{
  "norm_eps": 1e-05,
  "rope_fraction": 0.5,
  "init": "trunc",
  "decay_fraction": 1.0,
  "decay_shape": "sqrt"
}
Each number is 128 + 32 x the weight over its row's rms, rounded and kept within 0 to 255. Layers, rows and columns count from 0. The size above them is the row's rms in percent of the matrix's.

# layer 5 MLP down, 96x768, rms 0.341, rows 0-53, columns 256-383
size [ 95 115  99 100 104 100 105  96  92 102 100  98 105  95 121  98  93 115 108 101 106 105  99 105 103  99  99  99  98  93  98 126  89 101  95  92  99  93  98  99  90  97  98  94 101 102  99  99  93  97 104 101  97 102]
[[133 140 160 162 173 155 142 101 167 180 154  93 115 173 129 116 116  99 108 106 114 126 141 168 118 104 159 157 160 117 154 151 102 141 177  77 119  67 148  95 163 104  92 147 161 149 172 175 146 138 127 152 112 208 146 237 150 120 120  96 117 168 149 169 149 133 112  91 220 163 187 174 158 130 113 152 146 108 142  91 112 116 161 168 152  97 140  86 133 132 105 148 123 159 136 126 161  97 185 140  74 130 142 125 160 127 189  78 112  62 171 141 110  98 121 156 111 109  69 108  63 192 139  74  91  92 160 143]
 [140 125 109  98 136 128  32 118 137 141 106 150 135 117 202 153 152  88 163 139  85 146 147 129 155 148 123 170 126 131 152 145 169 104 140 165 159 137  97 137 135 117 105 156 134 170 163  84 132 132  89 150 107 144 139 149 105 127  94 144  88 149 146 103 121 148 120 108 139 113 157 111  84  98 118 157  75 120  73 152  76 176 110  98 163 130 136 166 123 122 130  93 146 120 130 161  70  85  89 130 124  60 132 155 121  54 133 102 118  89 135  97 116 123 163  90 118 105 127 146 161 110 134  79 117 150 122 148]
 [ 99  62 123  99 135 155  85 114 201 150  98  98  83 150 190 120  90 115 149 143  72  87 155 134  60 197 127 153 173 166 146 130 107  62  94 123 176 119 105 166 107 141 123 100 114 142 111  99 158 140 130 172  67 146 160 143 164 135 142 135 105 141 128 123 146 194 156 137 116 158 109  72 110 117 113 130 134 178 159  84 144 136 116 109 122  79 158 135 133 111  72 164 163 144 135  88 122 130 138 112 109 134 173 145 122 152 180 114 116  48 160 148 141 108 153 199 115 174 158 128  91 121 141 142 125 116 144 122]
 [163  64  79 140 101  75 128  98 133  87 155 116 118 105 161  87 140 168 108  80 107 142 127 135 144 124 116 163  81 154 148 139  71 100  85 117  82  53 144 184 122 133 208 136 166 107 145 135 177 126 129 116 169 131 140 153 148 139 171 106 227 143 104 137 118 148 162  95 123 115 136 133 126  58 153 123 126 173 116 130  84  82 123 130  98 108 110 125 157 209 138 130 168 171  79 112 131 118 116 133 148 140  90 134  70 106 110 166 139 157  95 113 144  81 147  87 130 125 122 160 109  50 110 110 158 107 142 150]
 [131 156 194 110  86 180 129  90 118 155 132  79 155 123 105 140 140 145 107 163  21 146 197 133 119 129 120 150 120 129 110 130 155  60 189 152 125 147  54 135 165  56 141  93 115 197  76 142 168 136 103 142 176  78 138 115 152 138 114  65 109 138 150  94 138  85 137 129 126 129 159  94 124 109 103 131 151 146 133 113 152  58 147 105  83 133 169  94 154 119  86  25  75  91 134 101 140  75 151 114 116 147 151 118 120 153 168 103 174 103 141 124 103 144  86 124 167 151 123 118 192  85 109 128 119 139 123 112]
 [143 135 172 133 153  89 196 113  99 130 221 110 121  78 126  93  65 167 147 139 117 138 129 179 108 155 149 133 163 140 131 127 150 110  95 166 134 136  96 135 120 109 109  93 131 151 117 179  68  84 145 152 147 167 129 123 165 115 111  97 140 139 137  87 152 138 121 168 171 130 113 187 138 152 130 179  99 104  77 131  85 142 170  81 159  51  97 128 119 141 118 147 106 110 122 151 117 100 129 119 101 163 115  87 137 140 151 132  86 134 179 140 135 113  74 119 155  71  74 120 141 111  66 138 189 118 145 129]
 [158 125 169 124 120 140  80 165  80 148 121  56 145 152 159 161 128 107 152  60 151  98  99 104  70 121 155 154 159 131 110 186  92 140 131  20  90 136 172 122 110 108 174 145 122 142 154 131 158  65 127  87 111  96 141 113 160 107 101 122 128 132 145 130 127  94 146 130  94 115 121 169 102 145 160  87 113 145 172 151  75 144 132  96 154 164 175  88 183 144 129 130 105 121 129 136 132 109 103  82  94 141 101  61 172 122 114  97 154 135 107 123  49 153 106 155 128 181 159 115  82  82 121 121 141 147 125 104]
 [129 151 155  98 126 103 112 149 121  70  89 201 163  72 106 141 191 141  86  84 155 179  89 140 135 116 161 108  83 129 149 131  79 164 108 138 110 104 113  86 157 170 148 140 127 156 148 126 127 212 131 118 118 101  88 160 107 131 163 119 128  92 101 140  97 110 109 195 163  96  91 120 111 132 150 186 111  91 114 107 136 151 133 132 154 133 172 135  93 115 110 171  85 106 156 130 148 142 123  66 179 109 109 141 201 159  63 105 109 179 146 151  58 108 109 103 159 128  73 101 126 140 133 171 120 106 153 155]
 [167 172 149 102 142 113 104 173 143 114 106 151 127 155  99 121 114 133 134 149 149 117  78 163  35  69 167 137 140 155 174 140 121 131 111 101 104 105 144 105 141 158 143 132 157 141 126 121 143 154  90 142 159 144  86  91  38 138 105 124  98 142 121 118 122 139 145 103 168 139 133 148 132 101 137 179 119 124 133 169 136 151 154 134  95  91 170 107 183 151 102 102 114 140 178 185 109 124 104 200 153 160 131 150 233 112 124 133 118 116  85 153 124  57 134 175 122  70 100 160 101 131 157 152 129 152 143 146]
 [125 102  62 147 143 123 157 132  88  94  96 132 139 133 152 133 202 117  97 158 148 155 114 149 113 183  87 193 136  98 155  98 152  99 143 125 129 102  67 105 144 124 156 109 117  79 126 125 135  81 119 152 130 139 149 140 202 106 125 127 106 158 121  98 133 173 184 144 165 148 186 118  61  73 115 123 116 182 148  89 171 149 121 115  58 124 163 169 105 118 141 105 131 127 122  80 123 137 143 145 132 154 142 107 175 113 152 145 117 181 179 116 130 133 180 112 138 121  65 172 104  96 184  53  86  92 156  74]
 [ 89  53  83  96 115 127 148 152 127  95 123 165 124  62 154 104 128 114 115 117 124 132  85  99 100 147 121 143 177 216 184 154  55 131 120 104 179 147 142 166  98 147 174 162  82 126 150 148 162 149 182 128 149 137  83 148 132 143 115 156 125 168  93 131  85 123 141 188 155  82  93  48  72 158  99  79 136 162  73 107 151 169  82 178 106 118 181 190 144 142 118 157 156 124 119  94 129 112  83  90 108 135 123 153 141 177 100  75 148 108 173 163 140 109 143 152 154 151 141 108 145 130  69 113 136 126  14 119]
 [201 137 121 149 158  77  94 141  96 203 122 118 213 158 196 162 157  98 148 163 130 113 129 152 112  94 130 131 111 101 194 147 157 155 174 138 150 159 146 145 194  91 103 106 106 143 191  72 194 109 143  99  94  73  97 136 137 125 132 178 114 146 214 120 238 105  92 111 102 171 158  91 101 112 112 129 180 118  97 158 129  92 173 104 168 102 201 132 127 158 158 116  85  84 146 137 146 236 103  82 156 165 140  90 120  92 144 167 116 148 133 161 161  62  79 148 136 105 189 140 132 143  96  85 135 121 104  86]
 [104 117 130 124 129 105 141  99  86 169 155 125 106 119 147 111 125 145 102 172  65 127 106 193 127 134  85 149 117 154 146 123 120 110  81 118 145 166 107  51 111 120  82 112 150 105 119  61  97 169 116 114  80 101 121 123 109 171 126 116 164 121  90 156 101 226 152  75 156 138  97 169  96 109 148 123 175 134  90 113 161 106 100 114  94  91 121 130  60 153 148 104 138 184 177  91  97 107 128 161 112 143 135 125 145 130 154 121 108  77 126 128  97 128 102  97 105 139 131 102 127 133 142 146 125 126 113  76]
 [159 205  87 133 175 142 122 152 214 178 109 126 182 117 129 160 150 127 169  99 171  97 112 158 140 127  98 110 147 132  90 120 131 102 131 107 169 120 136 137 157 182 114 148 140 166 154  79 146 134 132  94 113 125 132 121 160 116 164 159 120 130 176 149 115 145 113 163 118 180  68 116 150 163  97 164 110 175 161 153 118 162 142 152 125 144 197 154 205  95 185 154 137 166 148 135  77 119 175 159 148 173 177  80  94 126  52 107 136  92 132  97 129 112  97  84 164 107 166 165 121 163  96 160 120 189 101 114]
 [143 141 108  83 143 124 159 133 158 126 161 125 100  89 157 131 128 192  75 112  97 114 162 117 131 111 172 141 136 114 120  99  99 160 150 139 165 101 126 142 160 146 128  96 115 113 108 179 126 100  93  82 163  95 133 164  87 177 128 160  88 131 114 106 142  86 157 183 134 149  87 177 198 140 164 137  63 108 141 186 155 137 130 143 134  83 134 174 167 185 187  71 119 142 128 136  99 110  95 166 119 184 125 125 148 122  74 117  70 109 172  65 120 159 136 149 102 135 164 145 148 142 120 130  81 111 147 135]
 [115 182  91  90  85 100 172 158 135 113  67 120 158 185 117 184 145 125  76 108  80 138 112 101 144 173 134 151  72  75 125 120 141 104 107 126 109 150 139 129 109 111 123  85 143 119 166  88 110 109 106 140 166 202 112 102  83 167 102  94 128 112 137 154 105 116 137 108 191 162 160 144 136 154 122  94 178  88  88 148 140  89 132  97 110  88 156 112 122 110 177  82  93 131 115 138 117 147 114 170 136 123 154 145 119 128 155  71 152 115 132  71 136 195 179 147 137 105  92 120  72 106 124 104 124 141 163 113]
 [186 127 154 139 137  95  74 111 150 111  81 125  84 168 145  87 159 140 132 190 176 145 121 177 134 160 146 132 143 125 120 115 126 131 191 219 119 181 133 136 154 132 125  81 109 139 125  99 141 110 123 140 185  70 122 144 143 117 143 175 120 152 146 104 105 137 117  86 189 156  55 126 109 131 152 116 111 140 167 149 147 112  81 152 189 117 146 141  65 107 101 138 157  73 163 138 126  91 155 126 171 179 178 120  84 114 119 200 138 140 148 164 149 100 135 156 127  83 132 152 144 169 123 130 124 149 136 132]
 [103  91 116 170 171 113  78 103 127  85  82 154 104 117 138 129 148 151  94 156 131 130  92 135 153 100 130  92 130  97 111 133 107 124 138  96 130 175 165 140  90 101 140 173  63 127  96  91 190 115  74 152 133  74 151 146 132 118  93 146 110 132 134 111  99 145  86 113 136 127 117  85 131  83 129 124 106 120 143 143  75 104 175 168 182 129 144  91 140 115  89 147  68  93 133  93 128 151 130  47 126 105 174 132 115  98 173 148  99 127  92 151  75 129 124 153 149 133 146  90 128  86  98 104 168 166 112 145]
 [125  83 142 119 142  30 164  91 140 145 103 132 125 151 191 129 131 151 182  93 128 123 120 104 116 126 166 136 119  95 120  95 151 144 120 106 122 153 164 133 128 126 152 104 150 152 128  82  68  75 167  93 160  79 182 107 120 108 126 128 113 112 114 164 148  49 125  64 126 137 188 117  96  88  99  84 109 153 160 129 118 105 149  86 119 100 120 134 116 134 142 158 142 177  67  76 130 174 128 183 177 100 100 113 174 106  83 133  98 124  93 140 163 131 140 155  90 137 114 114  89 141 150 116  67 135 149 132]
 [107 119 162 133 149 137 152  93 158 126  95 168  87 185 162 176 105  95  80 111 113 182 116 143  97 101 106 163 155 109 196  66 149 106 140 111 106 121 155  95  94  83 111  97 211 121 144 132 113 119 138 124 123 125 103 144 132  60 169 139 172 113 124 144 150  68 167  94  83 162 155 177 144  69 152 161 123 102 124  91 172 166 172 163 116 122  71 107 106 157 149 224 128 125  65 179 184 126 146  98 106 103 188 137  94 197  62 147 116 105 159 153 120 133 101 131 123  73 149 104  81 184 140 144 152 157 128 114]
 [121 182 122 119 125  83  94 129 143 103  73 144 119  82 135 108  96 109 132 108 147 174 118 108 105 116 170 150 145 168 132 132 115 153 121  93 164 136  29 198 109 175 147 154  83 146 163 139 156 159 165 115 113 142 101 152 128 127  60 147 104 109 124  86 140 199 179 167  80 221 109  98 194  86  97 128 203 168 109 144  54  91 125  78 145 158 106 157 157 119 156 144 121 151  97 102  80 186  76 178 134  68 130 186 189 140 144 176 177  97 147 118 190 127 124 143  69 158 120 129 147 184 114 145 183 149 106  95]
 [119 146 105 138 138 170 159 158 151  71  92  99  86  96 151 181 153 115 150 102 152 163 148  77  94  89 121  78 157 101 115 171  94 140 157 122 150 177 155 140 195  99 152  86 129 112 158 122 122 126 127 150 125 107 178  96 165  86  90 196 156 102 142 120 147 117 103 155 133 180  94 131 187 141 173 167 151 180 126 146 128 132  87 149  89  85 106 134 133  88 188 108 136 160 144 106 107 103 189 129  64 121 108 102  90  87 167 141  94 164 157 127  83 132 199 134 144 131 107 136 126 152 151 132 123  88 113  86]
 [103  87 134 142 123 103 158 172 168 163 110 148 130 109 129 117  99 107 124 150 148 131 121 146  88 115 110 107 138 106 129 178  98 144 126 130  81  46 148 129 193 162 140 204  55 133 183 145  93 157  95 142 140 167 181 119  91 148 144 124 164 170 161 103 143 162 162 180 121 132 153 118 153 121 125  80 162 109  59 139  87 130 117 143 116  62 125  86 169 198 192 163 136 121  82 120 114  74 160 139  70 164 175 121 101 109 103 127 139 170 176 114 108  94  98 121 148  92 101 163 136  76 121 183 149 104 185 115]
 [108 111 178 119 105 101 111 113 146 158 143 151  92 129 158  83 180 124 170 105 127 128  81  91  53 101 145 150 178 123 149 161  83 178  89 146 141 164 137 120 113 128  90 144  97 100 117 130 126 149 196 124 123 145 121 150  88 130 158 168 112 149  86  83 118 133 127  49  81  91 168 147 109  81 144  94  99 136 180 105 106 148 130 159 145 110 129 102  74 130 111 122 131  98 110  77 153 113 120 133 140 111 157 117 141 190 113 155  98 161 115 127 167  91 133 125 157 109 145 127 146 100 156 126 174 112 108 142]
 [ 92  84 175 129 181 134 170  75 125 114 131 118  94 170 180 148  96 143  65 163 139 136 136 120  43 132 108 137 147 116  82 143  59 121 150 122  79 121 139 172  61  98 143 160  93 165 105 121 102 178  51 117 154  61 124 143 143  47 128 111 126 131 129  91 107 154 121 129  88 154 129 102 137 186 157 122 154  60 151 127 186 117 124 126  91 133  95 120 109  73 110 153 116 121 129  90 109 163 141 139 144 169 138 137  91 174 130  76 154 168 116 142 134 173 116  59 206 143 200 167 163  94  80 122  86 186 110  94]
 [108 139 125 182 144 163 102 139 135  90  73 107 101  95 120 141  42 123 138 137 187  89 169 133 144 124  82 144 131 101  52 127 164 157  93 127 164 193 129 156 123 130 144 155 175 131 117 139 142 108 146 123 137 121 177 132 150 132 126  77 137 127 136 162 124  99 105 141 107 127 169  81 113  92 132 185 106 145 117 132 160 167 120 156 176  87 174 120 149 157 105  91 180  85 167 108 148 132 152 141 136  77 109 106  86 134 150 143 121 164 123  94 128 141 104 167 168 170 108 137 124 141  97 195 124 188 103 189]
 [ 72 108 122 131 129 116 112 164 142 123 167 191 151  87  72 117 183 129 168 182 138 142 156 144  80 148 117 119  60 113  93 200 110 136 120 169 131 116 156 107 110  62  97 127 129 136  81 128 116  99 153 184 136 176  75 107 154 150 140  96 133 154 141 180 123 130 146  90  83 127 106 136 122 173 170 105 138 171 159 106 102 121 154 133  96 218  88 160 170 115 114 114 162  96  87 131  80 136 163 143 203 115 118 122 144 115 105 140 186 136  91 132 126 188 165 150  77  96 153 124 201 132 120 168  70  94 151 135]
 [ 95 123 143 131 133 128 145 119 155 115 113 119 100 125 152 112  95 101  95 146 141 178 152  48 110 137 141 123  93 130 135 134 128 121 127 182 118  47 150 132 172 128  90 162 107 142 148 114 116  62  85 143  85 181  79 127 118  99 138  75 166  98 164 120 173 112 186 142  90  92 122 118  71 134  82  55  99 137  98 130 119 140 133 116 134 111 113  94  75 118 147 179 132 106 122  77 107 116 167 137 192 138 127 204 120 129  60  76 184 137  94 194 137  99 114 177 124 121  88 107 143 155 119 192 123 116 102 157]
 [ 62 118 132 130  61  83 180 129 131 146 131 167 103  90 108 114  57  40 178 161 153  73 114 130 148 125  87 120 134 148 116  96 109 143 144 119 143 125 166  92 112  74 141  87 106 132  72  88 136  96 103  98 132 157 171 107 105 142  83 102 157 126  71 177 148 127 124 127 174 141  68  97 133 151 158 170 136 168 109  60  93 148 108 127 135 158 119 100 161 144 119 145 173 120 178  70 113 105 120 193 113 110 120 112  89  78 103 155 160 141 126 151 145 141 145 130 114  90 142  90 164 142 189 196 165 132  86 153]
 [ 92 153  89 142 162 149  56 180 166 148 139 128  98 164 112 104 154  76 166 154 129 151  57  74 109 153 102 114 119 155 138 156 112 119 134 135 171 150 124 125 197 141 136 101  88  86 121 122 152 137 105 132 116  75 156 148 204  78 110 171  95 110 113 153 155 169 134 166 115 132 176 111 160 134 111 157  84 132 163 185 134  92 116  96 166 172  59 137 105 127  54 109 114 124 184 113 125 128 208 121 115 144 152 162 139 160 155  78 154 135 126 141 129  43 174 100 108 120 131 107  84 105 160  89 116 137 129 114]
 [138 169 123 153 116 108 129 126 103 159 135 182 165 134 132  87 143 136 106 134 104 182 127 106 134 115 126 130 106 118 149 123 141 153 193 149 129  78  86  99  95 102 171 140  98  66 133 140 127  65  97 152  72 108 134 118 104 133 142  53 153 107 134 111  83  92 114 130 185 132 137 159 142 149 106 135 103  72 130 125 114 162 149 147 118 156 143  58 129 141  91 103 141 155 135 105  99 114 129 126 111 133  94 161  74 144 136 166 135 167 123  91 151 142 203  92  96 185 166 153 195 158 139 183 110 105 105 137]
 [163 147  89 146 143 132 145 160 166 127 124 186 130 114 108 157 130 116 140 138 172 162 134 123 167 100 109 105 123 112 141 164 153 117 178 102  89  74 108 112 105 130 126 124 211 198 183 143  62 116 137  52  95 150 119 142 114  39 144 108 146  61 175  97  46 127 135 141 108 166 125 125 156 116  79 151  83  97 104 121  95  99 100 144 142 167 104  82  97 114 147 150 128 170 132  68 111 179  78 133  88 153 145 106 164 124 183 151 156 141 182  84  65 129  95 127 155 117  92 130 159 168 138 168 144 108 152 194]
 [133 155 104 159 120 152 137 104 149 124 166 119 127 130 129 132 146 169 139  98 116 105 146 176 102 155 123 176 143 113 168 124 141 103 145 175 124 124 132 106 144  71 129 158 131 156 121 144 170 155 167 113 140 122 122  97 178 130 103 106 130  81 129 140 169  86 142 139 137 136 139 185  82  97 135 137 152 157 101 118 125 196 128  93 130 162 127 155  86 119 118 208  68  91 140 158 152 126 152 143  98 165 161 127 124 156 135 126 187 139 193 157 195  97 142 143 164 153 130 136  70  61 141 124  76 157 102 138]
 [127 117 105 140 134  93 174 183 125 154 197 130 139 120 108 143 121 106 135 144 100 121 112 138 100  74 137 127 135  70  83 111 126 126 102 125 158  92 121 144 175 139 141  83 147 140 145 102 102 134 128 127 104  99 146 141  70 132 149 148  74 142 138 149 157 171 167  50 161 122 175 104  85 181 149 150 169  66 148 112 116 197 107 129 108 115 150  91 131  99 100 131 124 129 136 147  85 151 140 108  84 143 150 200 152 114 170  48  83 123  93 128 154 183 196 141 151 137 144 139 116 144 133 142  84 183  91 153]
 [141 147 135  95 104 128  94 133 118 125 160 134 126  60  96 127 103 162 123 110 128 101 146 118  76 126  70 108 163 120  75 120 159  59 127  85 150 150 135 173 155 105 135 147 137 154 156 109 169 112 141 141 137 194  82 133 138 111 118 106 123 115 113 145 152 114 200 150 181 124 117 158 152 174 145 161 172 108 119 103 115 158 160 121 153  74 110 173 114  76 127 142 157  82  88 111 133 108  79 124 110  96 118 248 113 120 141 137 162 176 152  94 162 136 198 136 136 143 139  73 141 129 113 165 126 112 196 166]
 [129 132  83  97 117 141 122 147 190 127  77 109 169 142  90 137 151 138 105  82 128 106  46 131 130  95 175 175  96  96 132  95 205 147 100 174 114 157 108 130 126 134 116 161 165 116 112 178 138 141  79 162 161 130 102 102  67 169 103 119 176 146 106 146 142 127 145 127 106 118 173 124 142 172  82 138 127 143 125 140 136 157 153 180 139 209 129 169  86 133 172 128 101 159 189 171 176 148 128 126 115  98  99 130 188  91  76 100 115  64  96 138 151 183 102 142  86 157 150 126 109 176 187 126 109  96 107 106]
 [ 87 122  62 131 100  89  67 100  81 162 117 111 117 127 121 147 116  79 144 102 137 129  96  78 106  73 154 106 125 110 193 150 171 105 134 101 108 117 164  97 107 123 158 142 114 130 113 111 131 191 178 101 154 116 124 127 149 110 136 118 143 182 118 151 164 145 151 123  70 116 165 112 119 130 122 113 132 135 141 135 123 166 140 119  84  48 146  49 102  93 134 121 133  71 107 128 147  94 112  70 107 125 136 131 128 147  91 112  57  99  82 138 105 144 160  74 135  77 137 122 128  74 120 129 131 123 142 160]
 [ 94 140 134 114 154  80 154  88 109  79 110 209 142 151 210 160 167 121 142 216 150  81 103 155 102 144  86 174  84 144 103 166 149 152 155 140  97 126 135 136 122 154  58  82 139 131 110 149 104 146 135 113 142 122 101 152  77 198 128 134 177 159 110 167 132  62 190  91 129  73 141 112 131 117  86  98 178 153 132  73 124  95 194 117 152  97 148  86 151 127 111 106 137 122 109 159 121 131 140 120 166 107 151 123 220 114  79 149  88 151 117 165 137  93 102 117 140 158 111 134  66 116 108 145 158 116 116  94]
 [163 150 119 110 147 171 116  82  90 163 177 168 150 144  87 114 132 110  62 154 141 135 169 146  98 141  72 100 102  99 145  57  69 165 169  96  80 149 113 151  83 112 103 161 151 145 143 143 137 113 211 137  83 102 139 118 102 183 135 106 154 177 137 141  69 181 157 119  94  57 182 122  82 152 147  97 111 109 147 151 143 151 138 132 153  89 149 133 151 151 112  87 176  84 123 150 140 100 113 145 156 176 177 152 154 119 162 146  76 153 173 108 115 129  93 118 133 134 166 118 163 116 112  96  89 163 169 138]
 [137 174 130  69 136 165  96 182 195 102 114 116  63 176  65  88 127  79 185 110 120 163  77 147 160 182 122  73 145 166 123  98 148 106 170 159 193 112 187 139 112 189  91 170 120 112 136 119 127 161 166 161  96 147 181 124 124  98 101 142  91  81 149 142 106 108  62 187 116 160 169 127  86 169 162 132 160 123 159 111 139 138 116 100 143 144 176 102 166 144 127 163 176 186 204 128 133 127 148 143 115 117  84 151 133 104 101 206  91 152 172 144 137 137 120  99 142 109 123 117  85 123 195 205 183  85 210  98]
 [166 165 189 153 101  89 150 149 108 141 132 198 141 208 174 174 129 137 156 206 130 105 164  92 159  97 143  80  62 139 128 167 169  96 166 131 175 125 112 164 111 113  67  97 123 128 169 118 192 152 131 166  96 149 151 120 190 131 161 164 223 133 172 165 125 154 132  74 161 179 109 118 184 125 158 102  93 130  97  91 178 170 186 128 185 138 171  43 169 137 113 117 155 111 144 128  94 145 106 114 142 168 116 101 160 120 107 191 189 146 105 153 160 143  57 167 169 165 151 132 196 153 164  97 173 124 147 153]
 [164  99 144 133 157 144 131 227 178  86 187 173 147 115 138 161 103 121 141 199 191 190 181 123 168  93 105 136 161 120 128 108 148 142 106  96 140 137 140 132 101 165 135 144  88 142 156 191 150  91 200  86 135 130 124 149 146 124 216 190 128  89 208 122 113 169 141 105 142  81 148 156 150  66 170 140  86 118 148 150 121 149 102 170 155  83 176 138 138 176 106 188 184  95  91 130 112 130 133 164 152 119 145 123 172 124 150  76  89 151  95 184 170 132 114 113 170  98 186 192 112 105  93 107 161 140 102 113]
 [102 135  92  94  86 166 120 128 128 146 148  89 140 170 115  93 137  92 111 163 121 167 118  75 204 150 167  93 136 120 134 142 119 110  53 158 137  98 142 125 124 149 109 120 120 140 142  47 108  99 122 172  74 173 150 175 152 123 111 119  84 149 121 105 146 118 111 179 144 106 110 102 107 128  80 177 159 109 134 180 149 134 128 122 125 198  96 114 148 172  87 135 158 142 129 147 157 167 114 157 118 101 112 110 103 167 145  99 146 110 169 128 132 159 126 157  95 138  71 123 178 129 151  57 143 136 136 149]
 [120  25  86 121 155 178 150 110  95 137 115  71  73  46 101  87  82 146 167  56 144  64 152 105 178 132 127 196 135 156 115 144 186 119 175 132 104  93  96 158 174  97 134  49 174 130  99  88 117  80 132 130 132 166 147 112 131 124 134 122  94 111  76 110 106  70 120  66 143 125 130 133  93 161 142  95 102 131 193  81 143  96 109 125  87 174 153 151 131  93 126 154 144 159  97 138 158 116 164 119  98 165 141 156  65 124 142 126 156 135 131 136  99 160 129 131 129 199 153  87 131 112 124  97  90  93 115 144]
 [132 137 192 128 107  73 119 152 155 141 124 144 146  99 119 106 128 117 118 173 108  82 158 154 100  78 162 112 125 121 125  72 146  95 113 113 147 140 110  83  92 151 159 117 164 193  81 119 104 107  74 142 127 121 103  62 137 164 192 165  89 130 139 109 104 112 143  89 109  76 142 186 140 133 105 151 142 116  72 139  83  92  91  91 136 137 129 177 159 138 102  97 121 119 133 119 137 151 112  73 152 134 133 116 139 122 120 138  99 123 133 133 109 156 173 125 133 104 151 155 149 149 150  86 181 130 110 127]
 [102  62 159 156 136  91 178 132 133 148 151 103  95 138 163 136 127 103  98 118 100 158 188 121 158  99 124  77  87 117 143  94 166 138 121 138 163 127 151 113 139  77  75 111 164 131 134  92 173 110 138 134 155 108 136 149  89 139  99  91 128 130  99 170 140 138 110 140 134 133  91 126  88  75 146 125 182 129  95 173 127 121 113  38 113 130  71 148 154 146 137 128 156 116  90 129 105 100  88 157  92 124 164 146 159  98  91 105 136 100 122 150 166 111 159  82 102 129 161 121 116 120 149 103 127 153 174 116]
 [118 158 169 120 148 178 136 129 106 111 146 172 117 133 132 130 167 164 135  85 137  99 102 112  62 111  79 160  84 146  97  33 146 101 157 176 119 205 136 108 168  92 134 168 101 110 100 160 142 106 137  73 168 137 130  81 117 160  41 131 101  86  86  95 140 102 122 121  78 112 139 142 125 215 122 115  90 110 189 131 169 134 103 136  42 180 105 182 100 120 150 116 103 103 114 117 153 142 161 130 121 119 143  81 124 164 117  68 122 138 191 153 106 165 151  89  68 142 120 160 173 142  85 140 117  77 115 117]
 [104 130 127 150 139 131 127 138 123 103 138 125 155 149 117  78 132 124 160 156 148 117  68 132 182 141 110  87 112 103 124 170 143 157 106 148 167 108 161 161 108  98  97 123 132 124 105 139 140 126  90 118 110 130 152 154 136 155 202 137 153 155 130 132 121 154  93 119 142 114 118 106 137 102 143 175  85  92 129 154 128 137  99 115 114 194  96  69 129 165 109 112 129 152 131 200 163 108 152  88 166 103 120 134  72  64 142 134 126  98 157 107 169 111 112 128 132 109  99 130 109 175  96 163 135 190 119 115]
 [152 137 102 131 176 113 129  72 147 120 140 178 155  98  84 152 204 136 128 186 153 120 174 131 110 181  76 153 127 169 164  40 185 156 174 165 124  69 145 177 123 171  77 157  84 135 139 177 118  83 148 104 106 161 112 135 121 124  79 136 126 115 152 137 142 207 117  96 161 110  89  72 130 102 183 127 121 119 103 119 107 106 140  91 126 135 139 120 111  96 154 128 144 130  78 108 120 105 157 119 204 151  69 157 147 100 115  93 141 113 161 116 214 119 109  88  61  92 100  92 137 100  76 145 117 129 103 156]
 [176  85 131 156 125  73 108 108  80 162 125 107 152 166 124 160 185 130 161  95 166 119 136 129 106 112 113 200 110 147 105 138 121 131 177 135 147 128 163 141 167 140 112 114 154  86  84 175 162 137  59 141 183 118 125 161 119 174 154 102 149 114 127 186 115  84 130 128 126 130 126 139 137 116 131 113 146 105 150 133 117  97 158 109  69 157 180 112 123 153 158 111  54 171  94 100 166 153 112 101  95 128 105 144  61 197 113 185 122 103 125 137 131 127  78 167 113 175 123 152 125  37 124 149  91 124 143 103]
 [123 154 109 101 145 173 147 117 153 138 177 109  58 125 131 141 170 171 141 118 133 128  73 106  82 104 154 149 136 170  83 114 132 167 116 154 109 121 165 202 154 102 136 140 164  71 152  88  92 111 169 110 177 111 109 164 105 146 113 198 115  72 138 131 110 168 157 115 101 103 149 140 130 165 147 105 105 136 117  96 158 118  86 161 121 112 116  91 104 114 151 143 107 137  85 120 122 120  99 135 100 125  87  85  88 162  86 128 107 115 108 176 141 111  90 129  61 115 128 132 121 152 148 125 155 173 145  98]
 [192 195  85 177 136 184 139  85 119 143 118 107 118 119 177 194 113 177 167 130 170 116 172 125 126 157 121 106 129 146 112 116 124 157 155  96 127 144  90 152 168 101 194  48 148  98 142 132 154 111 176 144 117 136 132  79 151 129 117 109 156 141 150 171  57 149 104 112 119 147  86  61 139 149  81 143 172 183 134 146 169  82 167 118  86 156 134 103  85 165 132 110 103 107  90 157 121 121  84 189 125  99  85 153  96 157 162 141 148 167 143 133 128 148  93 123 125  88 138 150 151 169  79 143 122 167 177 166]
 [ 92 136  88  68 110 102 116 186 114 118 123  90 122 123 136 127 117 130 165 114 181  89 118 164 144 125 153 119  67  96  74 114 120 205  92  52 176 127 163 167  55 118 138  89 102  38 103 111 111 160 115 148 128 165 141  77 114  88 135 108  51 126 115 144  76 165 107 174 177 108  85 154 122 102 152  37 110  93 143 150 191  99 106 147 119 106 155 160 131  75 112  77  86 182 100 181 127 103 129 143 113  99 110  64 138 147 111  95 144 126 124 189 177 105 118  81  96 151 136 168 123 138 173  73 148 154 170 141]
 [146 133 118  91  94 168 105 163 110 126 153  95 145 125 157  94 105 134  40 110  79 170 147 113 142 123  63 117 134  86 142 110 122  85  92  95 145  90 157 126  87 108 124 214 116  56 119 144  86 104 155 173 183 118 153 158  95 106 100 144 135 169  98 159 137 145 131 169  70 148 160 119 131 103 158 106 149 131 130 103 135 102  87 169 149 180 135  92 150 121 122  51 130 145 118 115  94 112 171 132 134 168 132 138 133 160 145 129 138 106 122  60 126 135 156 148  98  81 175 133 136 121 177 137 134  64 127 129]]